Each number is 128 + 32 x the weight over its row's rms, rounded and kept within 0 to 255. Layers, rows and columns count from 0. The size above them is the row's rms in percent of the matrix's.

# layer 2 MLP gate, 320x128, rms 0.247, rows 36-70, columns 64-127
size [ 98  89 115 100  93 102 103  99  99  96 106 102  98  99 101 105  84  97  95  97  86 106 107  92 104 101  95 114 112  99 106  90 100  81  95]
[[197 187 141 125 104 104 137 142 122  81 176 135  98 152 137 120 124 112  83 129 166 106 119 116 158 172 134  93 165 118 127 123 154 126 107 104  89 135 122 135 139 151 110 142 189 174 165 136 131 163  93 148  91  99  81 123  62 124 208  76  87  95 101 138]
 [150 119  94 120 126 115  92 122 121 132 163 123 123 193 105  71  78  49  87 135 157  81 153 112 124 113 183 106 197 159 103 146 160 187 136  95 138  96 162 104 151 148 156 126 186 164 125 168 116 188 135 118 127 121  63 118  84 109 160 168 114 121 174 156]
 [ 57 137 126  63 164 116 100 113 143 116  90 135 130 158 121 167 112 118  76  79 114 185  83 138  99 131  71 111 127 134 110 122  91 114 144  89 172  99 139 123  85 162 103  95 110 165 159 105 117 141 119 151 192 127 104 141 133 118 126 144  58 128 159 111]
 [113 119 185 148 157 169 172 135 162 115 107 131  96 129 178  76  94 170 139  96 119 120  81 172 138 116 142 142  96 142 178 137 120  86  73 144  77 113  58 117 100 112 151 123 139 140 138  78  84  81  95 105 105 168 139  88 127 131  81 109 122 112  92  86]
 [156 128  75 125 128 109  83 102  97 165 137 137 104 131  86  85 144 110 151 171 163 132 118 113  72 157 109 133 158 160 122  88 150  89 135  99 147 133  74 101 126 123  84 131 130 131 164 151 112 109 173 101 177 152 125 189 127 148 193 137 128 156 135 163]
 [101 164  99  96 140 108 128 165 182 172  48 160 171 132 155  67 104 217 133 132 113 110 191 136 122 140 121 141 130  81 138 103 112 129 124 134 154 130 146 148 105 144 140 115 108 162 189 103 113 109 119 112 130 104 149 124 153 109 104 123 169 104 124 180]
 [ 96 106  85 134 156 147 111 168  82 121 156  95 156  65 122 178 140 111 187 196 115 178 146 136  82  90 129 163 181 139  72 115  83  74 121  90 149  75 155 112 140 127 113 145 141 125 119 136 100 126 170 149 159 187 163 149 125 163 167 129 117  96 153 127]
 [122 147 100 102 185  86 148 166 113 137  93 164 122 131 130 168 164 106 110 179 162 121 155 112 139 181 140 156 117 130 129  89 139  94 116 109 121  93  83 129 158  79 155 116 152 132 149 162 116 133 186 121 172 159  76  93 120 156 177 130 143  80  43 149]
 [169 181  94 131 113 103  99 133  50 107 162 215 138  96 132 165 190 150 146 142 137 106 163 106 123 177 127 107 206  43 165  96 173  54 139 101 142  73 152 113 120  89  99  91 112  84 145 149 121 163 157 134  81 141 193 103 164 149 126 100 136  98 108 132]
 [145 129 115  29 186  98 137 127 136 128  42 154 142 138 169 119 108 103 119 179 126 126  92 116 163 152 136  93 141 127 229 151  75  87 119 123  99 113 152 128  65  73 145 125 123  89 149  71 169 122 140 133 126 158 125  77 140 127  91  91  54 132 123 141]
 [111 141 160 117 107 151 200 193 129 135 160  99  78 136 105  97  94 116 158 150 122 152 125 159 110  80 105 129 127  90 137 153 132 157  99 184 117 109  93 113 101  97 106  91 152  87 122 140 144 143  16  82 160 167 127 122 158 193  78 123 137 185 106 129]
 [134 156 148 141 137 111 120 112 115 103 160 119 163 117 112 170 109 149 109 102 162  77  76 149 165  86  70 122  95 119  99 115 129 139  93 128 124 163 199 126 135 160 125 130 139 128  94 125 180 147  73  95 116 181 147 136 150 129 133 178 141 139  54  56]
 [137 198 151 104 144  79 126 170 163 184  52 141  69 139 145 130 123 201  71 111 184 133 131 165 160 195 100 111 110 105 177 111 149 123 118 142 103 121 147 155 125 118 135  77 184 124 151 153 130  93 144 137 124  97 137 112 102 130 105 122 181 119 116 153]
 [ 78 145 161 126 118 152 137 107 104 177 163 124  95 116 143 159 151 131 143 141  74  62 141 165 119 152 153 149 163 126 108 151  90  75 114 124  81  43 158 123 103 132  94 102 121  50 102  91 140 144  99 115 152 132  77 117 152 133 118  78  98 126 164 121]
 [137 116 165  79 116 112 167  94 149 114 110 131 154  89 148 153  40 122 132  24 178 152 180 146 129 114 110  92 183 123 129 142 180 137 110 103 141  77 106  82 115 141 100 109 130 147 123 111 108 187 111 190 121 133  56 115 154  91 106 125 139 108 158 175]
 [ 83 161 120 102 160 169 129 159 166 148 128 126  94 143 135 119 131 139  81 139 192 131  70  56 135 144  93 126 152 106  63 102 107  61 124  53 150 136  86 136 165 149  94 164 157 134 147 117 152  92 156 114 114 148 188 107 148 171 143 152 108  70 125 182]
 [145 154 165 136 116 125 130 131 110 128 135 107  88 122 100 163 124 138 169 170 155 139 137 153 122 104 215 131  97 135 140 112  88 148 117 150 181  93 139  99 121  67 157 102 150 163  90  80 109 131 106 173 162 117  59 139 153 149 165 164 145 143  98 110]
 [146 173 122 206 177  62 155 134  91  99 151  94 155 103 158 112 101 150 103 126  91 108 131 134 141 179 156  64  92 140 163  98 125 154 119 104 122 166  98  99 176 154  87 144  99 165  85 130  99  92 125 116 141 118 140 129 136 194 142 134 166 112  44 153]
 [117 151 112 122 129 123  95  92  78 155 143 141 151 106 106 160 154 138  97 142 169 130 100 134  95 141 152 168 127 130  49 142 106 131 168 146 172 109 162 116  97  71 101  52 169 169 117  90 137 136  69 149  99  88 175 131 103  81 115 153 117 132 139 125]
 [156 110 111 130 146 119 144 149 158 131  87  96 101  70 126 122 103 129 108 143 184 133 145 135 107 113 129 116 126 157 169  95 147 129  92 191 176 109 113  73 106 132  62  99 102 102 142 148 141  89 119 153 137  77 149 141 184 138  96 146 108 101 149 140]
 [189 114  80 115 145  68 153 148 109 119 140 135 165 128 168 133 110 146 119 106  79 143 151 147 105 176 140  97 122 136 107  92 156 180 109 103 117 152 126 150 123 153 141 166 124 136 151 107 135 105  64 174 116 146  60 157  84 162 157 141  72 121 114 131]
 [ 99  96 110  79 120 117 130 121 126 192 119 142 113  38 112 179  99 123 183  86  99 112 170 189 100 165 163 108  74 102 138 131 130 140 155 128  81 123 118 129 153 164 168  86  54 170 109 129 141 113 156 155 131  75 163 102 139 113 100  74 188  91 154 155]
 [121 120  89 117 171 126 134  93 148 177 125 137  81 141 165 127 110 144 138 121 125 145 167 100 162 166 140 192 126  85  74 131  90 160 177 151 117 105 117 131 154 116  82 149 159 116  91 121 200 122 142  92 115 117  84 123 179 135 173 167  47 155  86 117]
 [143 129  88 125  98 158 148  32 144 205 176  76 115 125 114 167 160 125 115 148 183 167 152 115  99 167 129 106 151 129 114 140 102 159 124  88 110  88 148  73 120 178 144 181 116  98 161 157 193 112 120  79 120 124  90  88 168 100 140 168 197  80  90 147]
 [127 133 109  81 198 127 173 111 196  84 136 146 134 112 142 210 129 145 121  98 177 105 146  97 126 149  98 140 166 138  87  99  97  88 200 101 162 107 113  74 157 200 105 140 162 137 158 137 116 151 113 132 127 174 112  95 130 110 103 127 155 103  73 156]
 [ 83 164 101  94 128 120 108  96 101 178 124 138 173  80 125 114 158 160 114 118 110  81 166 173  97 135 152 125  88 160  95 136 125 101 148  92 158 164 161 155 110  98 119 100 101  99 163  84 126 153 155 112 117 172  80 167 160  93  96 212 155 134 170 157]
 [180 122 117 177 136 118 144 139 159 122 159 122 157 120 162 127 111 145 110 161 154 108  80 154 135  87  85 140 125 164  98  98 139 110 107  93  94 146 121 110 213 123 116 120 134 164 103 114  80 151 140 148 154 105 132 161  74 173  95  78  68 122 149 189]
 [146  56 159 128 178  83 128 176 107 106 106 136 139 109 157  94  54 121 149 127 133 144 180 117  97 132 112 154 185 132 120  86  94 168 101 173 132  96 115 102 108 117 175  87  89 153 155 165 107 127 162 188  76 159  75 124 114 146  97 102  96 115 140 168]
 [195 168  73 151 138 145  96 128 126 168 109  98 180 124 116 139  92 132 103  95 150 175 110 144 115 104  95 122 132  71 153  67 124 118  93 147 119  94  57 105 132  60  91 121 103 114  82 156 143 112 147 129  86 113 189  53 114 169  67 151 170 117 129 122]
 [ 91 123 158 146 160  31  80 133 116 141  82 180 144 164 217 109 149 125 110 111 175 186 130  82 119 173 123 156  79 129 156 145  80 178 178 121 129 162  94 159 110 140 161 123 194 174 117 102 146 110 162 116  92  86  64 155 133 174 118  90 125 129 131 142]
 [ 72 135 164 132 139 171 147 134  91 132 103 130 148 110  84 160 152 128 105 114  86 123  62 114 150  91 184  63 117  61  87 124 158 120 118 133 152 167 119 122 149  60 189 123 124 140  92  99  79 113 117 171 204 144 133 136 106 156 167  81 130 107 103 116]
 [120 101 124 163  89 182 180  76 143 112 160 149 162 143 128 175 132 156 135 123 181  89 108 157 151 121 179 122 132 158 107  88 144 145 173 129 139 135  91  94 111 175 117 161  79 101 101 129 101 123 136  84 148  95 175 128  83  98  74 116  98 150 147  69]
 [120 134  83 102 171 114 163 138 145  94 194 113 138 115 142 180 112 138  89 153 164 138 116 140  69 164 130 144  79 144 134 129  49 134 145 113 141  65 147 110 143  95 123 102 104 159 135  71 109 153  96 124 115 173 202 146 143 113  90 172 110 179 115 166]
 [134 144 176 126 171  75 135  67 145  84 103 177  82  93 141 113 145 117 169 145 123 126 147  74 117  99 135  87 151  83 119 176  92 144 177  79 136  84 200 150  41 159  67 115 165 143  86 172 138 139 148 130 141 126 107 113 172 148  93 166 134  78 192 118]
 [ 74  90 169 158 140 183 128 128 153 154  75 108 117  94 186 151  99 139 174 121 122 134 162 164 140 166 149  59 101  93 154 117 118  96 132 166 174 160  96 147 135  86 149 155 133 129 110 133 150 108 127  80 165 123 111 103 167 103  82 113 119  78 199 136]]
# layer 2 MLP up, 320x128, rms 0.258, rows 36-70, columns 64-127
size [100  81  71  89  89  99  88  97 109  96  89  97  98  86  97 104  89 125  85 117  83  98 103  83 120  97  82 105  96 101  84 104 101 165  90]
[[ 67 152 123 139 103 168 157 117 150 166  99 134 128 120 117 113  88 138 110 129 101 109 157 111 119 100 127 142 132  84 108  62 180 122 112 147  89 113 141 118 116 158 158 118  97  24 166 128 109  85 206  83 114 144  95 163 207 117 132 111 180 107 106 193]
 [148  58 168 131 154 128 100 180  91 161 137 164 123 140 106 115 125 105 157 148 100 107 111 115 108 121 160 121 102 156 170 126 122 178 125 144 188 159 151 147 168 127 123 156 140 107 140  43 123 186 117 113 109 144  94 138  78  50 146 151 130  94 130 118]
 [ 68 143  75 144 136  74 135 127 192 122 116 160 155 144 159  91  79 128 125 142 132 117 111  74  85 114 148 139 203  96 149  79 110  95 151 178 107  70 117 151  91 128 117  93 139 178 110 153 103 133 170 157 131  99 165 125 164 108 124 181 168 121 133 150]
 [113 136 106  95 126 115 178 157 126 188 107 171 158 115 120 158 153 126 127 134  59 114 120 182 175 185 113 166 136 115 143 126 158 122 151 177  85 100 104 126 177 103 107 110 177 117 141 170  99 146 162  77 127  88 106 140 130 180  76 145 160 167 111  92]
 [156 182  90 147 132  96 182 177 107 125 161 144 109 115 171 134 116 134 119 144 123 146 148 158 124 101 131 150 114  77 105 145 111 105 163 158 151  90 164 135 106 140 138 101 160  77 131  61 157 103  83 112  72 155 118  64 188 111  90 120 162 139 151 154]
 [144 178 125 112 150 149 157 219 158 122 131  94 103 122  95 121 110  86 107 117 150 149 133  73 158  54 114 167 132 114  83 161 105 147  83 185 124 133  89 153 145 172  84  92  76 203 149 134  61 122 112 151 158  92 152  89 137 154  94 100 105 132  92 139]
 [107 151  96 165 145 171 108 104 102 143 174 178 158 168 132 146 131 120 128 217  76 119 197 151 100 168 176 155 120 158  93 156  95 113 133 126 106 137 144 147 107  95 138 103 147 102 135 181 125  92 147 142 101 181 113 127 112 172 175 137 132 108 159 100]
 [156 138 103 132 135 163 155 163 177 160 136 119  84 133 146 128  81 127 138 221 165 147 146 101 153 113 126 168  86  41 154 126 123 150 133 171 147 117 104 144 108  87 117  82 182 149 138 106  93 167  85 149 141 110  94 126 149 121  48 161 146 144 133 124]
 [153 105  87 104  79  82 166 109 111 186 144 133 115 118 141 153 122 168 122  95 157 120 121 190 156 106 123 145 179 122 129 148 130  74 100 167 120  75 131  50  96  93 119 126 141 125 172 165 146 143 135 135 138  82 139 103 142  98  62 113  79 198 134 187]
 [125 122 145 185 111 105 119 142 115  85 146 151 104 167 170 138 115  83 127  84 163 133 164 120 135 123 130 132 108 110 122  65 137  99 101 102 155  54 126 116 155  98 125  81 139 114 183 171 189 159 146 149 172 185 131 121  39 132 155 183 132 146 158 187]
 [194 106 120  93  88 135 132 117 126 149 150 166 139 197 136 149 196 102 134 177 136 130 131 148 162  84  42 132 103 128 106 168 112 126 137  75 135 198  84 198 147 128 103 114 178 154 108 114 137 129  96 139 120  78 149  99 138 139 132 125 144  97 132  74]
 [ 81 115 127 141 125  89 129 135 125 130 172 109 107 116 145 146 121 103 115 132  87 167 108 113  61 128 135 106 109 176 122 145  72 115 115 137 169 125 119 192 108  97 106 178 133 104 147 108  95 128 186  95 145 100 166 157 130 136 152  85 104  95 124 131]
 [ 83 101  99  83 115 175 129 152 161 108 142 141 102 108 109 119 188 132 103 161 112  80 174  99  81 176 119 125 129  99 125  67 108 104 141  93 152 115 101 117 162 150 137 115  98 170 131  84 168 172 108 132 174 172 144 101 199  89 155 115 128 136  97  96]
 [191 161 124 106 138 151 180 147 155 123 115  66  86 182 100  95 136  86 124 152 183 153 115  81 168 164  70 137 117 135  68 121 182 158  98 106  95 155  76 122  64 155 114  75 100 166 108 134 139 120 122  99 127 128 166 126 163 106 103 127 125 115 127 116]
 [106 144 136 143 124 149 150 172  76 126 119 156 152 166 138 100 169  93 123 144 176 113 130  80 155 177 145  88 175 120  85 154 144 172 131  88 118 110 116 177 159 126 126 116 141 156 166 125 177 124 131 123 163 118  49 121  53 144 164 118 129 148 100 136]
 [172 113 100 129 122 108  90 156 123  88 123 155  86 151  78 141  75 112 182 108  87 133 170 130 134 180 114 229 120  78 122 118  94 160 124 149 112 129 102 152 106 187  94  69 167 162 120 134  87 168 180 129  83 124 128 112 128 153 100 121 113  95 102 100]
 [143 201 170  87  72 119  82 138 129 124 152 172 164 153 152  55 138 143 128 172 131 124 108  94 139 208 170 140 132 159 140 136 105 151 123 105 157 132 152  98 104 137 142 199 135 163 110 111  85 134 127 170  87 123 115  93 142 141  87 121 118 113  76 181]
 [101  85  51 104 116 162 134 143 105 154  68  83 109 126  55 111  93 145  92 121 159 118 155 106 143 108 128 121 123 141  55 165 138 161 158 109 124 127 160  74 128 139 137  79 133 151 125 133 116 165 165 151 127 103  76  68 161 113 127 153 137 136 172 114]
 [ 91 129 158 176 115 101 119 138 181 157 109 127 158 169 215  95 140 156 100  72 180  86 142 125 132 120  91  91  80  80 183 186  88  98 125 106  85 138 117 176 120 145 143  88 100 126  91 131  87  64 120 101  97 128 137 118 156 142 112 130 133 137 157 155]
 [126 177 153  72 166 147 127 148 115 153  63 200 123 156 177 116 130 142  85 142 114 122 113 138 147 150 154 120 105 118 142 137  76  73 123 158 133 125 101 166  93  68 129  66 145  93 157 115 192 133 126  87 180 143 131  69 152 146  95 120 174 139 120  86]
 [119 125 124 148  85 157 201 116 164 138 153 147 171  85  92  94 100 157  56  93 107 148 103 160 144  84 118 150 120 185  86 180  86 164 117 177 132 111 121 143 149 132 119 153 112 134 128  96 101 145 101 113 143  70  82  69 151 153 179 167 131 160 129  86]
 [ 53  88 172 121 117 105 130 141 142 126 102 149 149 151  79  82 114 143  95 136 166 110  68  81 146 173 138 124 158  67 150 156 151 141 100 118 166 123 158 163 176 118 170 135 162 126 147 166 144 160  95 108 148 173 139  93 166 118 186 124 103 167 104  97]
 [125 123 118 175 140 108 162 107 108 170 120  86 143 173 130 145 122  81 130  79 160 123 105  94  73 122 107 138 130 180 116 121 141 125 143  89 170 161 172 115 215  45  99  89 148 138 182 100 123 109 125 111 103 110 178 143 112  84 138 144 104 100 105  97]
 [212 152 108 110  95 112 107 152 163  97 127 130  73  92  96 129  78 122 132 140 192 127 191 152 174 186 157 181 140 121 167 108 132 160 118 110 101 142 152 111 126 134  90  79 124 136 175 193 192 142 145 127 115 130  89 104 135  98 144 130 162  85  64 155]
 [105 137 128 148 103 161 141 121 160 128 113 127  93 116 145 112  73 137 145  91 162  82 156 135 141 117 161 103 131 141 157 142 188 166  95 143  95 137 150 113 104 141 146 154 117 162 132 165 135 147  33 125 144 101  85 121 155 105  97 110  97 108  60 130]
 [181 138 154 132 171 173 181 120 133 114 128  43  82 147 139 152 155  69 145 157 120 131 108 121 156 142 141 122 153 143 116 145  58 146 161 130  85  78 108  74 125 149 109 156 123 153 121 127 156 166 139 155 134 133 173 133  91 174  86  85 107 129  70  99]
 [ 84  74 142 153 128 159 134 128  92  82 116 110 148  84 152 144 195  78 138  70 203 138 126 175 151 132  85 109  80  94 129 119 165 157 143 129 114 101 157 124 136 122 153 153 156 163 125 113  66 217 109 118 116  82 121 197  63 141 158  78 143 199 159 106]
 [129 116 104 104 178 139 144 187 138 126 137 164 113 144 173  89  67 105 184 116 141 100 170 100 170 134 113 114 136  94 165 136 119 161 117 122 175 149 144 123 127  99 140 108 104 120 146 115 105 186 115 103 171 125  65 140  94 157 104 148 100 122 175 123]
 [118 152 126 138  73 127 149  75 119 112 152 110 105 106  82 145  94 144 111 160 136 110 141 131 138   0 113  83 146 109 141 160 134 112 149 110 159 145 119  53 166 141 174 125 112 130 147 155  99 110 129 141 142 129 197 175 129 179 152 159 145 154  86 118]
 [ 92 177 153 132  74 172 101 130 129 187  81 135 171 109 141 129 109 169  88 112 150  93  84 123  89 121 158 150 142 155 196 145 117 162 113 163 124  85 112 180 121 113 157 145 143  88 117 103 162  70 128  60 135 106 136 123 122  71 136 151 154 127 139 114]
 [108  88  81 149 125 175 121 136 127 154 115 112 116 118 120 162 103  76 140 109 116 103 159 102 149 116 143 125 106  74 139 100 147 140 125 180 187 160  78 153 156 139 154 117 118 111 111 120 160 153 169 121 204 139 120 134 117 115 159 131 141 129  93 125]
 [ 42 142 111 116 111 138 118  81 159 123  74 136 134 109  84 101 132 199  95 106  91 112 122 137 182 113 150 132  82 108 126 151 163 135 122 127 192  95 132 103 104 128 172 102  96  86 121 160 165 106 147 122 167 101 141 170 129 115  82 120  61 120 168 132]
 [177 102 109 236 138 136 208 150 135 142 103 120 132  58 192  99 143 108 186 122 151 156 144 157 135 122 122 134  99 172 141  59 172  98 110 165 176 149  71 119 130 149 117  87  59 128 117 171 145 130 123 137 111 129 115  90  96  95 121 130 146 133 165 170]
 [129 152 230 178 112 101 113 189 110 139 173 124 128 101 147 125 160 102 183 194 132 141 139 129 141 136 134  84 122 105 179 130 154 106 126 148 113 163  52 204 167 143 121 167 135  95 127 176 121 145 125 107  99 120 133 109  91 215 160 116 211  67  93 117]
 [151 160 125 151 133 115 116 164  89 111 186 127 145 130  91  94 149 100 186 165 112  96  86  73 157 103 132 143 178 118 100 141 128 125 177  89  71 135 153 107 135 146 173 145 122 118 146 182  86 136  97 183 130 128 107 132 106 188 156 183 181 148  78  94]]
# layer 2 MLP down (transposed), 320x128, rms 0.0996, rows 36-70, columns 64-127
size [ 97  87  94  96  88  95  95  93 105  93  97  95  99  98 107 108  99 110  90 112  96  99 105  87 106  97  98 108 102 107  89  95  97 138  86]
[[131 126  83 110 130 126 135 105 153 128  77 132 103 166 185 141 144 122 207 192 117 142 133 100  87 155 116 201 121  66 162 131 124 180 147  25 125  83 111 127 105  70 129 168 129 128 126 151 141 107 115 148 119 185 108 125 169 166 103 118 133  96 146 102]
 [150 129 141 133 116 170 167 143 121 121 119  98  89 105 127 183 145 113 107 109 120 128 135 154 109  98 153 119 199 167 105 101  74  71 128 168 113  89 123 107 141 160 205  93 149 112 129 141 146 124 150  99 142 150 178 126  98 115 147 118 137 119 113  85]
 [ 70  98 105  81 141 124 111 106 136 126  97  92 126 127 132 153  74 159  78  95 148 136 109 122 112 132  63 120 115 135 111  97 106 135 194 126 187 108  91  75 105 111 191  95 135 173 133  56 137 132 131 163 171 152 116 167 123 103 126  95 141 122 128 113]
 [142  94 139 122  86  83  67 116 160  70 125 133 144 103 184 132 181 139  57 172 129 142  98  76 131  81 120 161 112 145 117  99 143 180 136 140 121 157  91 115 139 136 129 113 149 192  82 111 141 175  97 115  81 150 121  69  80 134 129 142 113 118 133 170]
 [ 93 227 147 125 146  79 169 137 135 109 171  97 146  85 157 210 158 139  78 120 139 161 141 122  97 122 127 135 108  60 110 142 144 130 142 108 126  72 191 137 143 137 134 125 147  73 153  56 152  79 137 127 121 136 110  59 143 108  96 122 134 144 154 148]
 [125 113 124 148 133 152 112 106 121  84 159 178 140 199 132 102 182 158 144 165 175 128 147 159 125 142  95 128 175  92 142  80 150  81 178 110 114 140  72  76  68  71 166 108 143  76  92 123 131 139 144 142 145 122 152 120  91 119 155 113 119 171  40 126]
 [165 158 190 126 118 146 146 189  80  57 113 112 165 200 138  82 131 172 114 125 154 136 145 130 139  34  66 131 165 183 135  82  72 118 136 124 146 135 136 101 124 121 152  93 124 125  96 102  80 167 129 119 161 141 101 104  90  93 133 121 142 102  95 173]
 [175 100 155 139  82 160 144 169 144 116 148 150 149 148 122 140 174  82 100 115 139 114 163 172 119 107 128 136 137 135 102 142 183 128  69 125 108 108 148 144 120 117 179 191 129 157 154  79 128 119 119 133 157  93 131  95 186  66 144 117 134 142 168 112]
 [117 166 146 115 183 153 151 212 100  97 137  66 138 188 103 160 124  85  99 142 136 123 145 111  83 122 127 172  72 118 100 132 110 155  87 129 185 134  86 100 119  99 108  82  76  78  75  44 111 119 104 139 124 103 175 144 121 173 180 106 115 127 144 118]
 [118 106 103 196 106 147 121 105  86 109 184 147  91  94 135 135 165 116 165 153 112  99 194 151  23 144 120 171  76 164 111 132 135 190 101  64 109 141  72 111 131 131 110 153 132 141 133 104 156 134 148 146 156 156 109 130 110 109 129 169  96 145 158  90]
 [ 96  96 107 120 116 150 115  81 107 161 114 158 120  73 143 100 131  79 112 132 172  58 160 152 139 116 137 143 109 174 150 131 119 133 198 130 112 170  87 108 108 145 131 112 200 124 133 119  75 117 194 125  72 166 125 135 126 108 124 195  80 110 104 125]
 [102  95 156 149 133 116 138  68 180  64 171 134 126 139 137 125 142 115  75 118  58 164 163  98 111 157 223 149  94 113 125 137 123 153 184  69 139 133 111 169  69  83 197 127 100 113 149 156 135 138 109 147 140 117 119 140 146 139  98  56 103  99 178  98]
 [102  83 105 152 175 115 119 117 158 135 108 150 142 162 143 117  57 104 152 126 136 127  77 150 112  99  71 109  98 121 167 126 200  84 150 139 113 128 200 119 113 116 148 179 111  77 111 153 110 124  42 103 149 156 121 139  98 158 164 107 125 173 151 142]
 [191 147 186  49 137  42 151 132 100  76 144 111  95 139 108 128 162  83 116 130 108 134 132 119 191 120  70 162 158  83 123 140 146 216 105 117 131 170  71  76 145 158 109 129 149 135  56 161  93 126 116 169 125 115 158  75 128 138 130 127 147 132 111  76]
 [120 130 126  62 104 177  81 118 153 108 103 149 104 139 110 115  87 129 151 101 152 178 148 128 146  96 122 142 164 136 171 192 179 124  47 107  92 173 154 152 121  85 131 158 190 162 157  95 109 134 149  96 121 182  89 106 141  86 164 126 146 112 103 173]
 [144 135 147 146 161  97 145  96  77  94 107 152 196  91 163  96 127 149 127  94 140  92 169  92 143 151 124  93 119 216 170 154 194 122 136 128 132  99 150 140 150 100 116 170 106 177 152 113 164 113 125  95 196 117 145 121  77  94 153 115  64 179 149 119]
 [164 217 189 114 104 157 135 103 119 119 125  99 167 159 123  82 119 132 163 146 141 131 138 143 170 145  70 161 115 163 123 123 120  99 122 139 164 121 144 107  98 107 136 187 161 156 170 139  59  94 102 150 118  54 138 116 128 125  97 123 153 183 118 151]
 [179 116 134  89 137 139 142 150 130 104 129 161 160 118  57  79 153 163  69 124 171  89 182 200  92  78  97 211 152 173  83 165 108 125 121 131  86 150 144 141 138  80 120 104 142 143 163 162 102 141 122  99 149 124  59 136 160 153  70 117 109 103 147 148]
 [123 188  37 154 124 124 151 135  82 141 109 169 130 115  81 134  95 125 145 152 189 183 107 151 156 143 150 151 104 112 106  55  85 140 186 112 127  88 173  80 131 121  55 120 147 134 118 138 104 164 171 142 141 142  92 119 101  81 156 177 117 129  71 122]
 [117 140 120 113 107 141 198 163 165 127  47 164 129 164 121  70 180 148 118 149  78 138 155 117 142 125 128 112 147 123 148 129 103 102  99 168 167  88 101 152 151  56 140 121 123  94 140 111 151 180 125 152 188 110 161 132 163  92  72 179 143 126 109 163]
 [162 120 145 120  78  93 155 156  51 142 111 125 137  50 142 113 122 160  66  73  82 153 104 156 117 174 172 109  75 145 118 149 133 203 102 128  98 206 103 139 121 153 125 143 128 115 167 133 130 139 103 199 209 195 118  42 126 102 112 139 107 134 102 112]
 [150 207 118 116 127  70 148 106  93 121 176  88 128  96 194  86 114 117 118 138 157  91 179 106 232 135  84 113 183 108 115 107 135 124 119 126 132 164 124 149 113 157 176 155  99 110 110 135 115  98 141 138 131 148  54 126 112 127 158 153 116 135 136 142]
 [ 73 155  76 157 152 131  96 127 131 178 135 105 133 152 144 164 149 132 155 151 139 158 175 149 186 155 112 160 122 135 137 118 108 133 160 122 142 126 192 137 163 107  86 152 132 131 110 165 183  99 111 178 136  84 114 131 133 104 154 109  95 150 114 116]
 [170 136 155  42 152  78 200 101 116 131 144 110 106 125  98  63 112  76 128 185 104 109 132 133  87 188 135 115 159 170 142 131 114 158 117 125 133 118  91  84 135  88 147  86 134  89 109 122 131 118 139  88 103 108  72 140  96 116 194 145 180  95  91 121]
 [208 125 138 137 117 107  93 102 147 101 132 109 150 102 117 119 124 125 111 101 140 107 126 114 148 178 119 123 108 157 150 119 122 146 137 107 104 199 117 115  98 118 126 142 167 142 115 146 122  94  98 160 114 185 129 150 159 127 144 131 118 130 111 171]
 [112 155 135 122 114 149 178  63 140 132 136 124 161 153 122 141 145 175 148 131 124  55 121 162 116 130 122 121 101 138 185 154 135 139 225 129 121 164 106 101 122 118 138  79  95  86 146 101  78 140 203  84 122  93 150 152  81 115  98 193 171 142 196 138]
 [124 101 166 134  81 194  88 101  75 163 116 161 169 125 147  93 142 154  86  83  37 134  83 160 165  96 135 124 112 165 128  88 133 119  95 136 116 158 168 154 118 170 120 113 145 125 113 138  94 192 107 123 141 109 170 136 134 152 167  94 143 167 138 104]
 [ 95 167  90 153 164 169 139  72 166 119 171 146 123 168 163 146 139 103  97 100 152  93 102 153 142 132  81 155 153 134 125 105 103 120  72 129 103 172 129 156 141 149 166 116 132 148 153 154 170 166 104 142  88 177 120 133  24  93 144 153 179 158 104 148]
 [ 95 108 170 123 184 123 152 164 169  52 187 109  78 168 161 126 114 179 152 138 132 159 135  45  99 134 118 149 147 116 111 176 113 152 137 106  79  96 144 119 141 192 100 132 108 154 110  98 167 143 145 155 105 128  72 171 141  91 144 138 191 151 184 183]
 [111 141 157 114 112  12 142 178  97  81 116 171 115 183 198  64 109 151 118  88 118 151 108 139 147 138 159 108  69 107 155 130 120 181 121 138 155 160 114  93 139 157 128 107 119 128 101 115 125 153 121 134 137 126 145 115 123 165  95 117 183 127  98 121]
 [141 129  46 134 111 104 128 137 159 122 116 137 170 153 119 118 113 118 156 145 146 106 165 100 131 101 186 163  84 140  85 146 177 112  82 135 121 163  82 145 117 165 114 113 107 145 172 152  69  99 101 119 117  64 149  71 114  98 155  85  78 143 137 138]
 [ 95 106 152 139  85 201 182  50  96 147 158 109 150 158 158 161  90 121 156 133 158 130  90 145 172 147 139 112 138 103 104 127  91  68 127 192 166 189 113 101 134 206 118 144 149 101 106 156 173 180 118  85 147  83 143 134 102 151  80 161  55 170 178  68]
 [146 133  86  93 169  94 134 113 144 105 153 139 158 101 139 113  99 183 112 153 170 124 169 159  60 188  66 113 156  60 156 110 148 108 169 110 166 107 150 117 139 159  73 178 121 120 126 142 175 113 124  94 157  94 167 158 104 104  54 158 139 123 132  90]
 [108 118 135 128  39 121 122 131  68 160 134 157 116 147 185  94 134 133 191 144  75  91 160  98 154 171 158 120 143 121 132 166 162  58 106 148 108 130  70 158 159 162 154 116 170 117 124 172  84 107 141 138 128  98 164  74 124 142 183 133 180  86  99 161]
 [136 126 126 160 172  85 110 135  67 116 154 131 142 164 105 118 161 122 119  96 144 104 133 122 104  88 106 141 149 165 100 177 115  83 108 113 124  98 120 112  95  73 105 131 183 123 170 115 135 177 166 204 187 137 129 161 134 208 130  90 199 133 133 100]]